{
  "n_layer": 16,
  "d_model": 256,
  "n_head": 2,
  "n_kv_head": 2,
  "head_dim": 128,
  "d_mlp": 1024,
  "vocab_size": 1011,
  "activation": "tanh_gelu",
  "norm": "layernorm",
  "norm_place": "pre",
  "norm_eps": 1e-05,
  "positions": "learned",
  "qk_norm": false,
  "attn_scale": 0.0884,
  "bias": "all",
  "tie_embeddings": true,
  "parallel_block": false,
  "init": "normal",
  "init_std_qkv": 0.0146,
  "init_std_o": 0.00259,
  "init_std_up": 0.0146,
  "init_std_down": 0.00259,
  "optimizer": "soap_variant",
  "lr": 0.00388,
  "beta1": 0.95,
  "beta2": 0.99,
  "weight_decay": 0.15,
  "lr_head": 0.00593,
  "warmup_steps": 200,
  "schedule": "wsd",
  "decay_fraction": 0.865,
  "decay_shape": "linear",
  "final_lr_fraction": 0.05,
  "batch_tokens": 65536,
  "seq_len": 256,
  "doc_mask": false,
  "train_tokens": 231900000,
  "steps": 3539,
  "dataset": "wikipedia_en"
}
Each number is 128 + 24 x the weight over its row's rms, rounded and kept within 0 to 255. Layers, rows and columns count from 0. Numbers have three digits each. The size before them is the row's rms in percent of the matrix's.

# up: layer 4 MLP up, 1024x256, rms 0.0921, rows 467-486, columns 192-255
# down: layer 4 MLP down (transposed), 1024x256, rms 0.0846, rows 467-486, columns 192-255
up467 097:107089137143106168155154168078168118103140131126153112116150131105173107154129121141158158148099108169120101179130108131105156152164071115124119129112138132134132154097137097139125131127147116
down467 103:134136130174144129165158150101115141166112106163056099182076107101105165131094124154128137175096152098187130122119123130150129112152169151156129130132123149136136162156100137164111177142133134
up468 096:155083084150075123123123168108139134138162106116106113122155158145148144137145147084124128097121109123122143142112152106116157096112115129102163178105123085139143155157118097162164117104122103
down468 091:154157136087129124105146128146105128115117168153151124110100140159124163069142156157126117074140140146118083121154130082108118110082137116128193142138114078171091101161125115129127119147089122
up469 103:131112136099145173122203142133165132133154125103056119129113125141115109133119133115117117145131181105127128089134120099129104115120153118147102129118163131122129132098136132080093105155117117
down469 110:138146140123138121109113100173133137081113130138098117105161151085121119150118168126166097135082117145110114120128112123092141175122103131125110146136117144133112138155108127131120117096109125
up470 095:116087142137110107131114143074135124117124139119169120167124143154124131110115114163132178140188107113127114120157147139118105132152135143109092120122152146150097111143126144136126116137103146
down470 095:124121087164156108091152148095121086145099166130108126126113094169118122091186131139151163177134096134117120101139165106117096127127141144182156161136124120100158146125144100125148131090124148
up471 097:161114135136108125168118118123117151146099114112134128137136131129164122129159140118166137115199133142119093100119115154118124144145160138132138140108155119124150124136113153145174125141124145
down471 099:108106176162157136117100104118132091113143125129125112129144137132142138129132153155131131138126141151139135131120094137101128112155100168116191131070109088099155124115127085082176095113117177
up472 100:156139126109158153156125114104101100151094092157149174147105133071125115085140128110127116078151101147144129116123139142129121153133119153191129122108183129130155119132116083143122075137130087
down472 101:117142099111109113096171117124119079113113132154099132136107121111156122189121148136137121113135133155117204144109150147133155140128136123153148160180122125104129114116137121124106147092137130
up473 091:134140115137133130120119115130141151145118096121103123152138123094100148120071074150126133125138123117088092114116156118115154106148183154128088080157098191116103136171118123141158168109164159
down473 094:094149174139144134140099134127120111160128112118131124139111119148117140139144114103164137153110120154125172106102170141100154148089142123155174130091130101112148110129180135109168139122175123
up474 096:115122039115121139179112090137083129137127122135086117156121113101123126120093133141133112129102110135121125175147164143130143146141109137155121119114144112126165152125160123142139149118124170
down474 101:128094163097093104095127141121120167114112086105114123148127126131123164138138119107111155132140128141091124149136151104138121078136164132140113128160183113146153154125136091145144160134081153
up475 103:157135181103094088117117117112196110168130113111158098118132135123124127125135096102106134117120144104109093127118132168135117095157126176150158120119148131131159170141112125128152093126103106
down475 100:119140110104106149141110117131148120103097152122148143147140091152130133086136113149098148108129130115126163097104141131104132128113134103145117201146104103086148087140143130182121135139119128
up476 104:136144160135166135119153108128125123126161134115120142153140121108145112106152151139156164103183134137124128105136149111107112125159107145118134132148107118163113111146138105135143126151162085
down476 099:151130123087096111144153135123131139181119092117146138137136114123110147124051140158117132160111147113168163147115124141140155128134116099105083144126151143134121104122113130141098116173169114
up477 092:158144141149112135150147122092143084164123129124099146144049137086172123166154104111115093138137121116104083133121114107135113107119107108106163145144108138121107157109121085105087157153100107
down477 091:127097099118131136124139111188116156102134138130137117131143148164137123136111137082129117100152119104112162104164119132166135128139122099093112163138121137151112132086126165108123125157142150
up478 102:122118116140157114114136089128158142145101136124133135141116142091131130119119157137135172185145130089143152144148103113096133171138147081149097130136100101088112140076128134105135092127147122
down478 103:069107113136132116120109075108121130137169104159162144124119125118126110117109147102146118124106163108127159142112107075111115100139145129125140133154156134104150102096146150139164102114095151
up479 116:119136123168123141131138110138117117113102150098156131134139148107125115151119144164074128119114141111131134115146112157131137085119149120118128153144133153132109135128144129156155155138145118
down479 117:152136130165119120137089164126113117102097124079165093121158122179169151090143110139134129086144114078110130098134103125169112133125123135136090110133101099104142132143134178158093105119123164
up480 094:085138104161143132123149112127149143132136124113118115118132085096109084138133130116178120106146140074127122101154182111155142143147148113143150127104114107089136116102108107164129127140103154
down480 091:133131108167102120124147142120106088090108125126110135106149130132131157132132097109124098083094155097129117125130083189138118106157103164122155115102103126119107152089126090108168151171146170
up481 091:143071134145112131085126154179119172150120084111127136159102135126094163124124123100164147096186131160097145116095150128138182086130137082072173112131142085132108142121130142137115167108113133
down481 097:126103137115135046120104114108102133138132125135163095162107139135149167093111118128119120151135122115144126094142148142159125076132140126180123135127148138112151107144150112147090100133139115
up482 086:141105123114133103127110117153126162099103130144107116172165160107152116146116146125131121129119103083092093128145136119138112103155102115106124144144107106132154111168129082114128118191112113
down482 091:143155096124116128157119092136108086082119122081115140093116102133100155073132153140136118127143130134152140130122150100194133168128166143106116137126102125127127153091132144154133152131150124
up483 105:144085121129155100139151120146108132108099078137135163092167157075121101119110150166129121150129135092138117108137150134108121133116122119130153098126125134097134114179101141103128139165102101
down483 101:124149125154124131124109132105111096143161111133129126108103116157114181108133126138147132117123113120132154161095154118134144156122116115145179138158130119115135131089084131146163136140092100
up484 102:175097159121122102123126117143167115133142122111098171139073104133102117095126106129130112151163157120130096085162122133153113089134080156101145082157138125088117105101057146132151104130120143
down484 096:118124142139095109109122137140096177106123132125110203135105100134128104114154144091104169118107139100167147123150119125163113107104143102147125110152112105147144143098149160133113133132121078
up485 113:136113155105121121129103117121161130119131115139165109136128102144174160118132137123152148138122100128187112152144083104094075134078161137158120074161153126129128144120129144123146099132096149
down485 093:108180110139145167135157120093113120123177102117120149099145151154129083131074153135107125158121180116073147124144131127106173101126104123127115114124114128115158145116114114148111130149105169
up486 106:164111112145146119126101112092098124081156129092155158127149136070111137112126160138107109170146123185122186103146150154145115133141097126118153110139156111124134107098153137151070128085125151
down486 103:154163128140138149105133120117132110111139089102157096135113117117108147113145110155098098149094114091100137101108164161164143141124107180115114113137132144152132099121143146126132147107098098